{"num_key_value_heads": 2, "vocab_size": 7694, "positions": "rope", "attn_scale": 0.125, "init_std_qkv": 0.0261, "init_std_up": 0.0261, "weight_decay": 0.027, "decay_shape": "linear", "final_lr_fraction": 0.0, "train_tokens": 157600000, "dataset": "wikipedia_en"}
Each number is 500 + 50 x the weight over its row's rms, rounded and kept within 0 to 999. Layers, rows and columns count from 0. Numbers have three digits each. The size before them is the row's rms in percent of the matrix's.

# o: layer 3 attention output (transposed), 128x160, rms 0.0883, rows 60-77, columns 0-79
# v: layer 3 attention value, 128x160, rms 0.084, rows 61-77, columns 0-79
# q: layer 3 attention query, 128x160, rms 0.109, rows 64-127, columns 0-79
# k: layer 3 attention key, 128x160, rms 0.107, rows 64-127, columns 0-79
o60 092:453594500495433524479594496549424438506444505526465489496500467440613580543515545572477539574461518501568495440491360468511443454614452453542440557489421510512589540493419424514442593503523552425586541410429403471529484510524495483490504471
v61 110:539443476538474684463433497425489480509543506452458437473566483508562515525500456510441556630565408367466496468433542491505454592498516485497497476472477538504526588491457565516530516538517470602519479416420534443429578445455425458397483471
o61 108:473594380499477411538537478627463537506453459511487528515397471501536443436521511483459462484428510524566483471446561480386599497446516422567518492507583565486550484515520484511453515528390530424470497589361492557417557531549489505632502453
v62 096:528502554444500387543599485506525495518468466445571516440507486512435534454572489485496495433526582574495456502540479456456491469488594511458521490535494450500497428476514404497498499495547537479447553532504462457564436536496584604518538580
o62 097:459460590541614535498455542379499490502525544566498565500532554459447522569437529482550470510515517494435534489491467519662460431552438524494482512463486491498512527462515509475542463476492398462485523443647511491665524527466492504505507549
v63 106:480531509515479379464584500522579586500507514559502478495513454583460551461485419404589470424473540533496501423586507499503526535490561488524480451534491513536493418437485413516424477507503529438488557576550607523510495570557592550482467659
o63 105:485416487503561548530499498477386497513481511493498545500501604484470484511536490606476570556566467503443464597522423489448312470523369548433512502440484429546518578431509595442523454507402467552471500482600446428611441453415388471510549408
q64 099:525467512694479515583469509420465543534545629482498437517470543417478461449464473513497514498474409487468473559412512547484484463548493458457481558461383517416471555551522483568528483560581431500463435448632496597438475536496493438551564471
k64 099:465434482540549461477471539478449497404528453513434545435394541573445434482551468486482539520491576531426527499450560558486483394520505519540616499440512502536449514504446482501525593471468503460504500566474513450459534529542422486525508474
q65 146:418546518501536575626594614472462487469458513551454535492461490490557427507509493527444504494511436507465498439437468509490468485530418444450536550492542462532451574466497551483490542501496529522482490450531405482549420582429414568548542488
k65 114:498556441488495552459505433500533450427488484498458461542563485550451499461423533452626484533479473446496522547514515493510563586444510590499481564501466493511538454520544494534453470503471493429561521518427516572441607513495504520525489419
q66 193:521487583566434524463541452488516517498559529496521456560424436508428583469475417448544525407469548443609463525507480526508633426452570556508525460471431525500522418584587460478499449474526469496526523543467539548432487514424516521551499510
k66 125:463565498552465575406570500498471492480450519510466542446525486530539494432427464480494444435458527450478462515507536505554516513507480443466466453408578563521579545404547449536530411514440489496539526502372526539413531527468433521574470561
q67 123:532531436574492515402493460565496501493599498589511503451489557505442521488586385484560577482533496459577462522441560488346487422491502592457566474468466552505507516519502450491467427435489447537501475484517491471463567531450462502557504430
k67 255:507494476542483470511518393611549492499532514545500378541493494540450508511443427500467560506529509488522504429457589482427553486540570496553537459596459492510529492476447457436524568568520553446468497557542549468521481518482630536424456540
q68 220:506447648450456488530511525420585482502491513454497514523494401465527488476428556473470410471447531514501467526509435592691597515489536502507478511470467503477530430605520546494556546512540525465530490469542525588508473518460541459494501577
k68 099:486512433486457540484470528524483507526479504463515548352500526496546427512525538498449481523469485505534446641463421495607400456469441511431523521435499432490530500498510562477469478410390444531439534503515558475546538439507447515486444394
q69 091:688542494438558523435483527509538461516623504499530487497519554495552500448486437488531504457556540509531476438553516512432571469496585584440568479456490563515512450629579498466586477391492485501482464485523571476512411507499515455517485563
k69 091:499352536530525551429541498582443531499515272522505512482500509584490509500510450444571519453555590505453516500528566479537554400444522465567636537398487530509506496592507495541442483480443500515451469545468510477446578426534595444474466470
q70 099:442476521429528396436464418544563572508465541489476502575462464538517433475436589545423537540494402479436488526435547495515483526495505532544538558598450406497431467396471530489505507527537521494495570575583460489576555549547530622438537493
k70 094:453581474518521467423477425476517533499529592533534477418481445482476550454493549465527492512455474574483401529542452489554492538478524542445372416501530517487449469523526497548529483562484491492528513509518570514543479522502451458532371486
q71 093:487606498521497525515496483511488476424571495526524512514514520550551419447460556553405477552547503520481429600505503557480522562384533581443525446515410612502498543577488561464510558466570553530504550458539461474552383599450478473534484495
k71 085:406527509416556450554442571605569528452513451454497474544514458567489469523492517494545481498572398547496535596527477490489490375514514502542483469533438389512446487522481577469493526496488534469501439497575472450541522442455530560513372492
q72 113:447480503423600481541561528462454460463446507488424535455466461448528516466604484553416491515510567513437510466415476493518494575529489454492595495562518391501443479398449472453462500464432535490579534400479481386572535480472483521492508456
k72 107:600504524506509503530485504475546418498410547548492558504473520515437547496459452536474523430468444465428529473518525547496497480411518495429514509530502466499497471505497583502550539445448600425565519554540541568491477577487434472531622500
q73 166:528554470411640476565512559509494532477483540501545509484584534428569455497555538541491485575517474590377526513487485493521404594508487477447494478546522488459412547424441506503496538542476516481469488513539466498564492475607524474404479527
k73 181:512455439523576468487460516507465592495593510461582454612556504461489481496579591519528531604484369513461494497482494480495518509538513492435503434580441473477446473505479459475471575451609470569498429446479440501533483424480613540441517428
q74 134:500541492557512507525533498535403490482453474562552578502471546529488437545602496564474575504514500424514528490374514489412433420535369514515557534454506484538487570375439511434444561454429562460472515558555423439565487595517436583531553480
k74 235:513462470542553439517467391541560511510584490511516421597489491526449521478505466499510521546523444503529524455458527471472581488581597526510518433564434466500513471486428432470547604570549545481470465569556515478521447453484635537428460499
q75 213:479568395542557491507496521557419494519464496533514545473531574532532432546561529540488562558523483482445541475476525425387391524546407468512532525502560450502473579350441515493429481501446510521460510512491461394547522485571435555481517424
k75 106:532472477488504450527525464557519464494540471533513375601506506493389608539515487513556542467560550512511546363518584492377550494531563494552536465580499519497498500506461487506557526532589569500539456491508490497509437524492571474434561571
q76 100:538515412579502512431502537566464499518610466622492507475503539488447544490533380485540577463506494475553510470494577435364530419529485542440546463507524546513502496486537474498469454448458494532510477513487523427437553516498438504555490446
k76 216:495505424549506472489536413619497496485522510534512400561510499518413561498494439505518571462550510469513529398500596464340511471537574498531545452586484499526489516441453450463517494538518543504500485525499521479485466528489596515448489537
q77 112:438539456554445523445528640417418423510417483502474545471585537522479496468478507564522536499444548464541456449492436492527566502547460500551478496456605525559524534535452475481505476488424449492516506557423502484452470434436441436527621519
k77 103:469426521474513500594473508507483441431519454423470482501509468515450516561552415565430526489609515515525531430493584487437537487484505517516505538599481492545497494530429515494489508475573487501512423459472397519543534494405495545436587450
q78 084:536487495574527506472507488523483484496549495542558458491557503423498549473463397516555573475519536475508580446521540497500587393573563529425389470461473603533522490505577517587506454465514426496503419583492519485386523524561504483478517509
k78 076:521460530523531538509472504545484472600502430456526604557525424557591576404429464521482484425530569519443574531532618498476518425574531458467466513530540511524521543482412511586450494449498497509500449496417472552465502600522581463502417525
q79 086:456503511384516467581480541530573510460524558541490523519505526612539430450501577482449517545472482486392458535432486523514411523459445471568604559457502434460494503499401557405549557566545586519527585439543514494608504511536520546511529506
k79 075:494560478488454516465501526535459550412471460508542422383455494497504386563548548467554487536422388556556410564486371526569458466424444513500489464455566451478466468498557439478529489562471486537475505539565601443512570433501476633511520440
q80 109:387495491467407528536416479472462565528463546466447516598408466490567457478433500526515421494573449498462476621492499508540472465358514496531389517522466499519440553454494533567470491546484463513533567392504450515560508584454448500598488467
k80 109:442614469480533486461512495435529470468484656510537502527485522487490412473481567511467520526450446515568480519467459536494529510473512499518489451515495500560426479522484539422536544516543514472484529503545515446460460471487448457457414500
q81 106:426514484520394560465510552452431492487426414572429577477486485527530432496552502602466457478518486462575460509466489582515515502445444446557485488523531420549527563475432556455528508488422539523542487396521454458535465591402410515529605470
k81 110:442513491485496434574472512482564467512497450506493517450468506541412435573530496546424513509588490555597518484448513507426543481500519511518610512565455406524453486591448521484582547477554545474511525486578458414546476547450520521450546462
q82 092:588477498512550463590528454550523520498526540506498458472558484501490541541526440392575528484503490491469521419452505402528439427587511434572456546463522497470480508459477470495524514596513506462420462541462554512492615425613549552462417529
k82 088:574566512501435551490511446533458476458466577541568483470502532476570505505473551473585487524438493473448457459528446495498432623432488474434463503404615527491552544364542502547501528520441512530504525487480556546460436569563515508603596503
q83 091:488406492483535462521505504521530528480507580398533468484474457417508560571465462421593483498443476510476611495596492427496508511556554506456481514513468498506494453491541409563466478481469454461484476659515502529442563400580586520431417531
k83 088:592484478581451588452542499426430498534513597521492529539520526474579609379455545471492554526440538399398471475480487508539491526555491461494433533433567602460513503473514519537479503542501435472488489478443489568439479525546483438509574505
q84 090:536587523500550531411547510538514505485450514559482459555485483555455507482540437502371574507472503452565464494521522499430620603576542486444576459593475462466481403482584505437519555477496568473549508599549475407476491424531529561528446541
k84 089:449398552580528489433586499513499559528525369533540532438509516504441545490533441474586485447594531495434512464536548517489505457504504487532559484487515519491514471597490420582525439481421467517554471530489451513516515495524516447507537447
q85 102:330460490506459462578456488473478539496403462470462566510446487491543418556445626556506401539534441553425563545556469511563437587456441496558462551520575403573488527463454449586481486553490505488481578526520398519529486460506403556499550424
k85 095:519604431490483495546427538396492474461514620509488508547498528513496522527505588523422508545445484532515439460413406512475512523496479496491508468535495515490462464524484494459583529540641510473496491439510502459461486500501460491472536482
q86 097:510523526478552553447429627571460553495602504532562435511482423562522509471560450508516521537453505533508467581559532481500449516347449456531544475522412509456424532512496612549409415474557524590449530465424506486510446491528520478445504477
k86 097:566433557422524465533472510550461610469477485449489476551505440443478470543487504491658460530459365480586559561566471460582443544415507505474469509530498483521479504482511524566397449476459476569450485512500493498546500392527463501484337572
q87 091:448455494454446488629423480439444475521453426456441515434482534404536532506476565539568394514588506565422545543553503536586360492434513463562437564448503530454489565449415529585496495537504454529456504444488454563569495513538431451498525457
k87 090:506613437450461508564447503433481449444509639504481521509487516495485414506513566543412530536453433532563427514430488483483514547494486517487500502494529467538442507426550539431523524510554500513481542448508535449485461500452445532502506488
q88 102:417474500484587479422514521578491516495451527468562520499477502489510494575556532509462508507398491481482544470610532596517485493585532404473558484574461435491548444476505412488488425418437510410517524666531469481474554434621594625419528447
k88 097:519409493536442472592447488425478466529561454506456539460424469516551596423465442529453479484538501487434438471540514492508518549438483506517410545507482469494542534465484480565495556475529496456468503510420502506543479551549506490591524494
q89 106:444590494513449530418550586463429424519369450572458536533511530504482524466463470592452521521501547466572438453437459535489570490504507477575455466509575491542531528467420493452510525521465488538526496497427442462467483506426463456535579504
k89 100:464494519520505478548538481499549461476547505457492508494546517494374478547566422576467518469667535548544525405513560476421545514559543580503592468628446459507463495572467501498527507475492497489589469469536415494568478522389526484481539457
q90 097:392514516532425498468471540490443577517461490464460517505412479478500485557593529514493465478522477542597514553500447512528446538410449431510534500536528355493416478431482499554426434516466525474519560378506451488532518524469478579515486451
k90 087:517540470507505411425440503402482520458493565500492468513496522451416486537480571545529519556395455485527460467480499475514503572487499504478453499543440469531449513515578499458519538531594530506487589546531528457462456480560478458468446473
q91 109:455566484565462562478494549488479449461542480569528547506512511550528439453494477539520522491499503474551430539447494531471546474436457564477508471423460569517521562581462559468521504440513484551504535447522526493484435600409468451540537514
k91 104:474442554434497538554457533594578475507486411462464468535506441527468489540480456489464480494552461543521577544473455522494523412482517496517574543567419444520459504568391558442488525458490529477469445538574499453572588452447532551484481487
q92 099:304522488541484521455492547506455518481349507478460543495458532514512441581485583612431479524434455490514485531542453525519521620524469509462513528564533442495531499512506446502466520463400567517559560653616408458521476390558453528499527491
k92 089:441473406550484493566415593369551512470520556503507555502495506502473583458613505519404540509509483495495437404492475476444511458559524445576485501520405456512469473521401525503581515543606513518448459466502495414487486529508506501508657428
q93 118:459540489532553488517540513503529444514449528482487488492603527541462480512427568456514535590436489454405523432478495471502519545610519489546516523466535528519543475520487456471528498548523496502431510723497558498491579397579573512432511528
k93 114:509556524458475552586460501526461477495489554479506458471495478492574584503504473502487470474520479528385482494560449480520450536472453502438421470545588532409574514410471487559470482502483485541547404469410505560521557503511454532533585489
q94 095:592451486436525486557452400465542498493516445495550512562539597434486492441437485471480447474566508479439500484531544551492472445577599514441435493492516612421486559514513499514563542498609468493529421494552503568532444626558535453504562462
k94 093:476479486540513508508528493502527461602551321519522569416437479587561436442506464484452455427584565561495504553516554503458504434655481510539605478416621473513531517510490438461524481502457455458540505480497510416495461524456508540544382529
q95 089:440560504514403537477519543486426442486489458597444521496567533578515437488520527583417535508551539496555465439384500533531528520475439474527531476457577438534517507470451526445566572526466561530548505385475500438533488531359422493545552536
k95 085:446591506509524412500506514568530517433496450503505479393506541528440405591542559545498484488575480564599470490500484496434525436443463497452530478575417415524538525514521464452548499479540580553516527495527479464505483522507547557468537413
q96 093:405463509442540475506422485521496589500532540418555543583398479364529561485515450471589389480541525542479546548599533544498469459435603449466434447587442472478420477442508497629515440501554427482578495362477466499489420585494559499475506463
k96 094:560543468550481519367560448401466441557536591519528508502497547489527467393418505497486517506460531464490485534486501514570522514585502531517504496445527547538449502588524505496489530515488419442507542527502527496440449456504496413493387555
q97 102:571433481487605512473522499474543446467595527440575479459606445467510559520483485515560528507447503519423516483555539536477543509535566583444503436580453587507559519533517505565499484429512404536514441549485502504453391460541539427386514512
k97 099:507404511487490565554501497528527473576519406453453503508530485556543577413416393479509481498624515480453574514497514461570470470558545483476488585466514554479540494436460532539440490445514440480508473475443475566506515515465523500496455566
q98 093:425583495561483579425617573458429418503444491534431517501524488508466522505448504562515555505509596467548443471547480484483580543475443509512540453476567543555550465568497451478516502504414533460503498579444519475443454407382473449558494530
k98 084:468454510505571461479573498557464477383536476474471479513549500503457506531557439549456503486585556499436554416449539483487507443393524486534571506545399507516552466574498498571511486470468557504532439532497432515478583476485500459408633380
q99 114:500551487441593459449524524584529435459479596500522494554595543524461497443407488452495540526429511463383478426525502466501527491552610527568510491475465611531546476507512434499555480492546479494526559677440551469500485493525578518439513542
k99 097:450476538486523525503541495596465492501499528474499478485508418530570554484493400469562455445607480517413476518579477495529495574491498519464465471502532536449525529448467499545421503487385500547509404454421477493522520423465480493525487486
q100 123:531416522474534454552474412533533597524531511430530455560488456468514540563512545419538444490505456546409576539579521471527441530481514464447488542575473456461458476419544507541460500542535509470473495525540493528523555454635569551470422497
k100 115:580576451545490543447493485434475507539522614538514540485487553478605498435459590479499490515393505487466439524493458501545448533530468449470441502387595519507541527428517485543520488538509456498475544494476566461414453535594465495541481523
q101 090:321471487577503533479414554505510553488475554432470516449493481461528457606461540568495451520411466517461491493583478513507540578522528474450528513585527446544554515533525461598499460461376499506563529564637509460476503340505475533489485490
k101 077:548509428521460570569464555433524495475466563489482507518493571555507620443509487481437518504504515410501482390439430518470476502499544441545521551454509544475544474478389528524572548474532456460454481481427509520417482510526483444547646487
q102 085:364467464551436564611475533425414419496477398522469499451491519418521513522503529534588374516530511539430523515577425548560434521486447451471441493422569523520566588498452434497546567560451519541528483486469465532489448506466453405492544456
k102 088:491578461468484540633450536461499431447509552473464533547498532539549460525496562567382546484539445493470515478424490520433509460552482498518544530532520461519470492443505548436545541508552532476451492423522487416500471521480491601506618463
q103 100:367431498472536444409396543561509563478450597470525520499505460466541428534391521604490477519446418468388550429559549503531510483567563450551487528601516496524502481429462484613495439496457421510536572617484428442515520490574532582443569481
k103 094:501508454513478491528501504430526434527527633516521540418485477538492595416471479467462508511509536568537438472548440476502533622478530443425479444491547561522469521489451559539481506520523475538502490424408559489479461522465492414535466511
q104 097:593545504440544502487546403493544426505504547513504476585492519512528508386398457492485441528582523461481460553471519476461543509439617497504489462558370625481486484564514512457600560532577498535509529442468475481527367558390539436505451528
k104 088:442516532526522521433600484602539548500561481541497515532485497539436450462484412446587473475608504506426533474569497517514533423599528519547552410481544549528447474597523531487519490512414514497624437478563426518531485443420505479536413508
q105 094:530567519551542561391562478563520422483548501552517476504538473572497518490557408541530587478490522474595417492474504501426617515510518562475561410507432550528515530565517533438514484426506494514494503497478500446438458546432520516518488549
k105 093:480406589465491478527515491603557517530522386481497470522488471469470556541468446480575476472599559469446665525534512534533531450543563524468560529515437487508478503524439556525494504464405496501564475498515445527570532499487557462480461518
q106 097:576557501585411530517489504472480476529584402555439472484477503525502449480515457511509488499589553539532416587517486475493490457411455551491510502422471582569486530577547571477470507487503513530457500467539520495507532570400441484575446512
k106 099:452524527442537502524477542588518500444464489460452523544481483514382417553534528498449513506465421475534589526450535545489513433409525493591561493519477418520480505529446591426481525485462559463479471523586511486520553465473441564461551541
q107 091:584548499528538473378560507541534536497547552562518453562523494523416520482496366436489603435461512472551521455486500440396636464587551514489560457506477576508510439536572447456508474468502510470510489617491547404421555487523577536522442556
k107 087:538424617486535500471572502551500534544492444512526490515570465470492581478471451445615515433541560457436547457592524521479502531528519504488490464517526589509527502516496476558423472514456473526560437503450481570507539489503528452530509550
q108 090:509475503559496464620580466481562501509503507517472482449491478495487498504579524496517523542440446564380542514497452455521443603595426474521496497521462565541534471531518431508415500536466518460469521582491387541482551430541490545429494467
k108 083:434519497383502529562453497518451518511472541450490499556489484413612575491496534497529441506457435447398480464488432499536403562485484479492305504551521518446520510350581482524461514510566526474491484451478458531606556488519455568483528518
q109 093:478513524385505447505436501559556573504521570473496487547494486571517480535508592509449510569482438502456468541487455507510442529465502454552602573560507386445450444433483482470499490561516555501459556513510501503620555448521520564419459496
k109 081:558542479513491523431500510466448598455503534547491462429467527470470495546523575462540480544441454550520416529557442486585454555406465508466468430484516526465497497504556440585540463548525485521458544500474540486513473470583434531511425446
q110 085:462451478638469549445509439448432449512470441483507524452477510439486499575486500557514516460496500496558523480566542510518550449563496552410411468513497547577545498523578431605460471404381479422524485549537459488412500480513453509498482467
k110 076:443475477503548452597435507439569406543534491453476542616523444573500618423464459523422501518582553461442574422460600529445513511519558452523467531545442525537494522477385578484540558480669535500522491485480449503457468596487521457482542477
q111 097:525526478512469500619448490427479532487501451542474556522503591504521459486479540408499444436587527475467503486473479487511465454449465529465431509405609560496536526545499462498581594554530531495539478357600545513529478542383419415630501498
k111 101:491549481503525524487528520504526448487499360517508548455494548599499370543556518504425486499515533541550471506417519498408545379442440498576598505438509518526550486564471427451546482501515550487446513508534522383432533486497545555469541442
q112 106:402592503565448505386517632518437501476425463583498548542500564542484383451487517607395558546521493469524478488449451533510564550448443464488547504493567477495454452487496510463473520510476594478538539555504492407548474553416470550574582477
k112 095:446480516512570371505463546501491571439517433502534538422489440513419494560576515527484462463518461554594476492479576483393529466394456505546591405612419430466485431633496471531494486481522550500477478476485490457535506481466540490492466399
q113 092:465457504542520465464494473539479504457531495491548483452477502432503447534573502524491549490406529573500495484594518597497470487597468524426491479508435488488526491492559488540409474388414486442548511575582444447501521432617503479414504464
k113 089:428408470455488451614395515444512497584524410433440547545483458519572558400442500507457521496525490435480525513445560511535457472465521463530408559510475473474517512445454546578460553486625513511422513500487540470578499510523507556533468500
q114 107:385485500466555478500437558525488564464437552521563521545489518478508464509455544553394533521457468474464592477492487501518515503523523457462548528572562433456506455393446482521471546539482543494560551552563479469551489419568507578450541512
k114 103:513524430630485491426518515400510544511550504528533534436555511500515550425558531479530474517526425532550390472504531429500482534521479454518468469487499544501489506551466406592519457521557446545472475482426509512528443577476496477544540425
q115 094:337545488533432539560511503469418444478363439543453533444472561523527445540573575576457487535467500500494492478513447538564406523527405412536457481471571424515515544463407456450516561565418573517504508488533414501520517472500432479481573460
k115 091:437557453481468459620423538457526473460500527479495476492447521468496447541561572566425506518549461513544452481445478493415498485510496538487501523550484395485491512474507515457588547487580537531505547461551481417551474555457511562492658436
q116 090:506570521456608483394584564582523468501520635491517476530532437507490578461486378512456597514482539505554498467456537474476616530594535485476569474547477455491423401468551508473473482457527495449533511522380529473429493408507564566465432586
k116 087:493422530554514497375596445560468565482543482497520494446522504461521616461511462477560518483547543429427517480598551514601509566475545505448458488529459524455502506549511482556468456489416450471574501517420446601493486533541515420481501463
q117 081:475510513382473496573460500513522451483449550454467485523508516534526476543492581492500439569508495451401438558461491565557395564451490461513557571494493408434474532491416585426533544588558540533531504440522503553573528489479490487470525488
k117 077:490570448577450519500525487505455505454526540525493496351437565495512395548559557527415493534455386536605405543457478526527425466505473517462539493405495400488513458445495496438552463515469492519438533512564528442543505467521456566506484454
q118 096:462500526526437531508504464568470582531466486522478455560435445538480520607561511449493480473484466482526523505459518486537428518434391407519518542499509361518420485458514538464494500570503581469475516482523493517489656525551507607543479481
k118 090:549561499490491430502498461472511541461496617546501492473421491419542500541510581509533521504303467462559456514492436551491481576428472525441446470467531461496496508473524494527542502524469528520480544576547569518472440585586504474519507511
q119 099:462576521565419545468462589498448540496476443603488513510496539578510432519517502548364533505541497477581500542442476532513506517448420488427570512492566376464439493458487518453468549522470596492549482454583510443499496493451426558585492486
k119 093:474486501529551433469459533459529574470504437497492528454529516537405461569587564509484478510512452525622514485457548483441510385456458486570571489526433427567534497554446431534560489497540535495417513574537496444522497544546509507492512431
q120 101:452486483484581454493448552483589487491563582411473530424504516486513432521457572517534463558490469575397501524589452490515518585503528480463531529544480496567519417534565451584490470437479498442525524565547515459566418380506526499417431502
k120 095:538456437504505539477511564473387513459492516507518523532554546590538568447504532478508546581492476446398409459471526481560455429395479423557445472452478576469508463528538484553449530503584504488447467465435498476468551405513482483487552425
q121 085:399494498542473506430483545526379501451450545462593575548484547470520494496415531541466514485569564439581539440477527532516537435433549546481433424482535535471497509454417538582544487521568441523557574360437496492482459550497497483512578534
k121 082:493567471510459437438502452433531452536569562474543431476550504521460493469475502527533479485465539546627467584527530479483627483500524522497537490543406483580482507577488473487509519490539457493546503512469513546451409552447582430535431496
q122 080:428480508369491493526484541509523495510464570426464530516497480532515427530510569555448455528490463482443435550490453614562413582442475458494588553557455370463494525445470574476448534548499545536565483423537472521596497480484503548430527442
k122 074:491513406552455499481480525491500518494502502529476503393454557498493412516537569513408530541487398515572405551437496511553441463476446529506497527423471404467515512479475506480556471481482499455428578500555538407556479485517410576499444443
q123 100:408488493484506482562487472466516530508384569491500504556538465491477464453440546559512458584446449557388506489552438447532481633563513484558425511576518601506510545439475476561425495602544469536486517558415388496496491410526482492443541475
k123 095:519568465403536512532520528460540506480488666467536487604539458455532486473517485512506523552521431511509477479488450504512430548602572462479431416568490507475451496418516505498496476496553481537629452362477413507578471473428411492523438550
q124 091:480453474560454626537498478494450445538538433520490485424504394443506559565572403495579404432510508528567514492494489463529487486473456472460425436491456564529542578514474518546491474498466467506480450382380517541391522565435471438543523479
k124 095:587531521443460513608486523508527454482485571494512482556508530479551495532440498528483574511497476441518584455526434531444522576561507512466505578528499480579459562387503589382486553494518525522502519501553482550484469531506527526492560539
q125 096:613515496439505477455490502496507440511551487475507538498594544508493458460458438504549535515502556516469436441523561546482502385561556576571470487462530600536545541520489526507546498421501418497489500570521616472543445518509526421452486535
k125 087:468440504465490552539503490571491448511527407450457502456491460574466438478511394486436470478647587595478525544504548480514546515417528506518516556469521470521508515476438557533444511442461504463452510461498524450498581412483493512481483534
q126 087:562554481578395633489530520507472451555529392603467457516524443559493475557516397529512492446473512478571437506482493466498553466475465539491486488470519571539529559529464563453501522495422546555473471499546543482453516534459418495569496510
k126 086:466516537495501522561460621594580468479450503466493517572497499489449486557521496466468532509573487460563597500479475549450495465495541515477592552531439480532442563478423618465536545506404561519498464520623538545500519525462495494482570530
q127 096:530535492514366509418451546494448456515493447621496524504492525581532458473503467560467546463524507445608468477418518513498514397470442522547497508423563504533547542487438515472496524502464525514546531385477551456552519634403448462584526527
k127 090:372523558473548447514491501543541485480511496484490470468540458537409406581532470505427503506579465625645503495481545511429583474449492513472577504575405455583477540574469523476513482499529568540470528501556493489577499528407542489462446458
v64 089:476478526665515481470470464514479530497506520456557445487486500526519502490465453570447560619521531463513510520488516453505593565485487430461545499625409569534552506574491443456542505447554424492465444512431440593408486538457525440430457499
o64 099:551546588433503512578514499451538539468467509541480482463486499504518489422542556521480479541532506469545491465494531511477395492458550481552505532578556464523442512433532566526468601513535557461473518422536466482611493419444485485396514488
v65 079:486534474528387500481525506537503449516499433516333498514499542574512531450483348452599465517521601474493478482435523549564514514494482425496518460371550512493540493517493443459544558487506583460512662439505546487529568447496446583584466559
o65 102:485515479482499515439578481520526510545479537464573456542579482473522524506500489528542492511499519522504494529507468462438581507511555512583469501489418582495494562509435457444505495551519450432496444584326474568469490516484573492470430459
v66 092:487429523563524460479556476507498513489548542484626402407463514501521577539531535628528513555543481597533487573458445361501534495474463503501466445512435481519492453488527503539545419490537420515445431461462529588414451483442504482496447490
o66 107:523508484472476465600434467524537502446471456502453532493524506518522452571522566478445491535505528412460530430491553609481509528527491458460547508584574434504465472478530579549456570526511492540486471414541471459554488483501491504428546474
v67 092:433622494437530506477465515480474558484471439507471541477521549537484437513405630453566482467481558494444552473475560556470457551606456561449481541416428496496474483478453518528462514484565489509610486525521469564582492481569485430449517514
o67 093:527437542496420504449447559562450483539487542527435519452456564475497506516502405494552554421565505535535465561532500416682546455513483554451505416474496483538501537523531459438560372439507535506488475592584549432449527542519507534634527504
v68 114:536440517601529507450537486534517544517564491522445488470437555422514625447541424620483497548518444559549507548449475417528546563453598489518579430604521528498480487559553482513525465474517503467581491462520479462416505450447536531579457447
o68 114:532500433471552528570500439422506519442554574484566533551596486493500465541464532464475471544480517533418465457502521572397454525488526491461515577498584487475533473487530547497415608522588502581492426426353471550499420489574545461414461523
v69 081:557611486480452422505489481504472508501393447530405538491540444609462461395455493403455506485467577498481482504608501394533490515478463516484487484464532567507526441445504513480468461448550622424439587513444555489503552471548492594551477563
o69 102:490427514512527523531548405532476529546501509445588460556510521503548537515518545526551509483450505524545559552499488453480473454479508433603424535406402520489521556497486485520491544604518495491525464579408505510474486500466524531442458382
v70 104:525538504479550439515517452547437438496525505441436431458558510553486493535522504503542520540565509544557495583576515372474477533444458541488540440489466548532545383566561512439518368453549503491476550443434579585471587422480469631533514472
o70 107:563382484551540570541486407612536462504533453495575542523518514565493556528532535483460535506495557482466529493447615511421551476519508394485480440474513485513556485454519529509400561571505445581463481514465536494517491547451530510396505476
v71 085:518586546448403501495529519563466560483458440495455465510504532451495503468371421549493497510500537517559510521611492324518482560493452460480468536504543512493447522488535529492490463443455516525523574552494542521489559492564477562608419583
o71 096:534474559509509519541497368508473531502523457474590476540473503525580531554558568508523500476433542496484542501506540562449495455481522487534475518461442500523550505482535541514490545566503439513546451464424471520529442534457532458385497377
v72 078:453482514573577485515502414507523508535492451542565513461465518412504577461502564575519453465464487450475584526539529454474513505546549437496512425452442489507559530489478457538494470437512435497543402476550440506527494620409577389439457495
o72 088:481530471509483470473415556519563472469469527484458514452511476559404473468432480443462530550508535447516508461546557554598511553483491584449534448614530421537420421495547535533466457450575524561460493489619517507479453436515531535487567587
v73 087:414520509644498487484467505497478481540580505499553478513522509543525574486428514562508515522507458438473481520442546445497549564530497505563507403521395540512506503566509461553444523530562403457492429484501390583453464598431502470509386458
o73 089:551548503454458427501489545471600538536495568498473467486454449484451490403440529428487469604552565504534452441474517559490524501468556489474547507572572475507429524478462490534454586462553547415480468488522486546536522427522493525482487528
v74 097:577379461383493496539545514478407496516515485476468550487415530405511448551540459558537490629559480511518543558464484413479386516501438525504481567491574458436532465443511538501498434471517425478566555499539551493466551471525471554533457484
o74 117:476520461539576517552452452484484536456552444552545533496528506548475498548533457484480528412458503473448522504552544554514528468472431513440538467448486480445497444499532561501426499472404477602449505420539515442468468538517499468544544453
v75 096:452554532471462450517563470523485605521438468483473484511489515413468493511484392550523436557492504511516502526609440360480504526499511399414469578546464532506569575524552503488497454452488517531554475563454511546474562554496517444534561531
o75 100:582537575493529550466442422520467479447495467503527492468500558508540519476530476543472563510459558430490532441558636603518466457484526509476483485495531476551476459491526583507469516475515406578473511432580477501494449554410546463370527474
v76 096:564395445518586502515517499487454454479608552440640494497456561502481530564570495483530550483548451521491531518414484600510487453539462548522531511477425447471491446589451464450533526576555418526502448446476512500535507413425543426492513429
o76 108:501563470518507540503468674487495505474489517578428514490504520467483499454485456482467463487556482495487451480477471428539542533507464512436568438542563454497488570529501514471521488440479530429463490499535526466492544469540434482621511588
v77 102:523467504542403434479517459494475475491517508514628508428498533571473435475557498457567549409467456553544466445514524603499413412535499522492495501374556529523526433566520485515560545555481507570444575463581544456504491416523529457468497526
o77 107:381501505483496595465525602561487497503446446465514460519585497466602544518505552493507486536539512513460483549440453507523565554485483494509446497569457531551505513486426388507549501490511517439554517582407450495545528548540446540464483600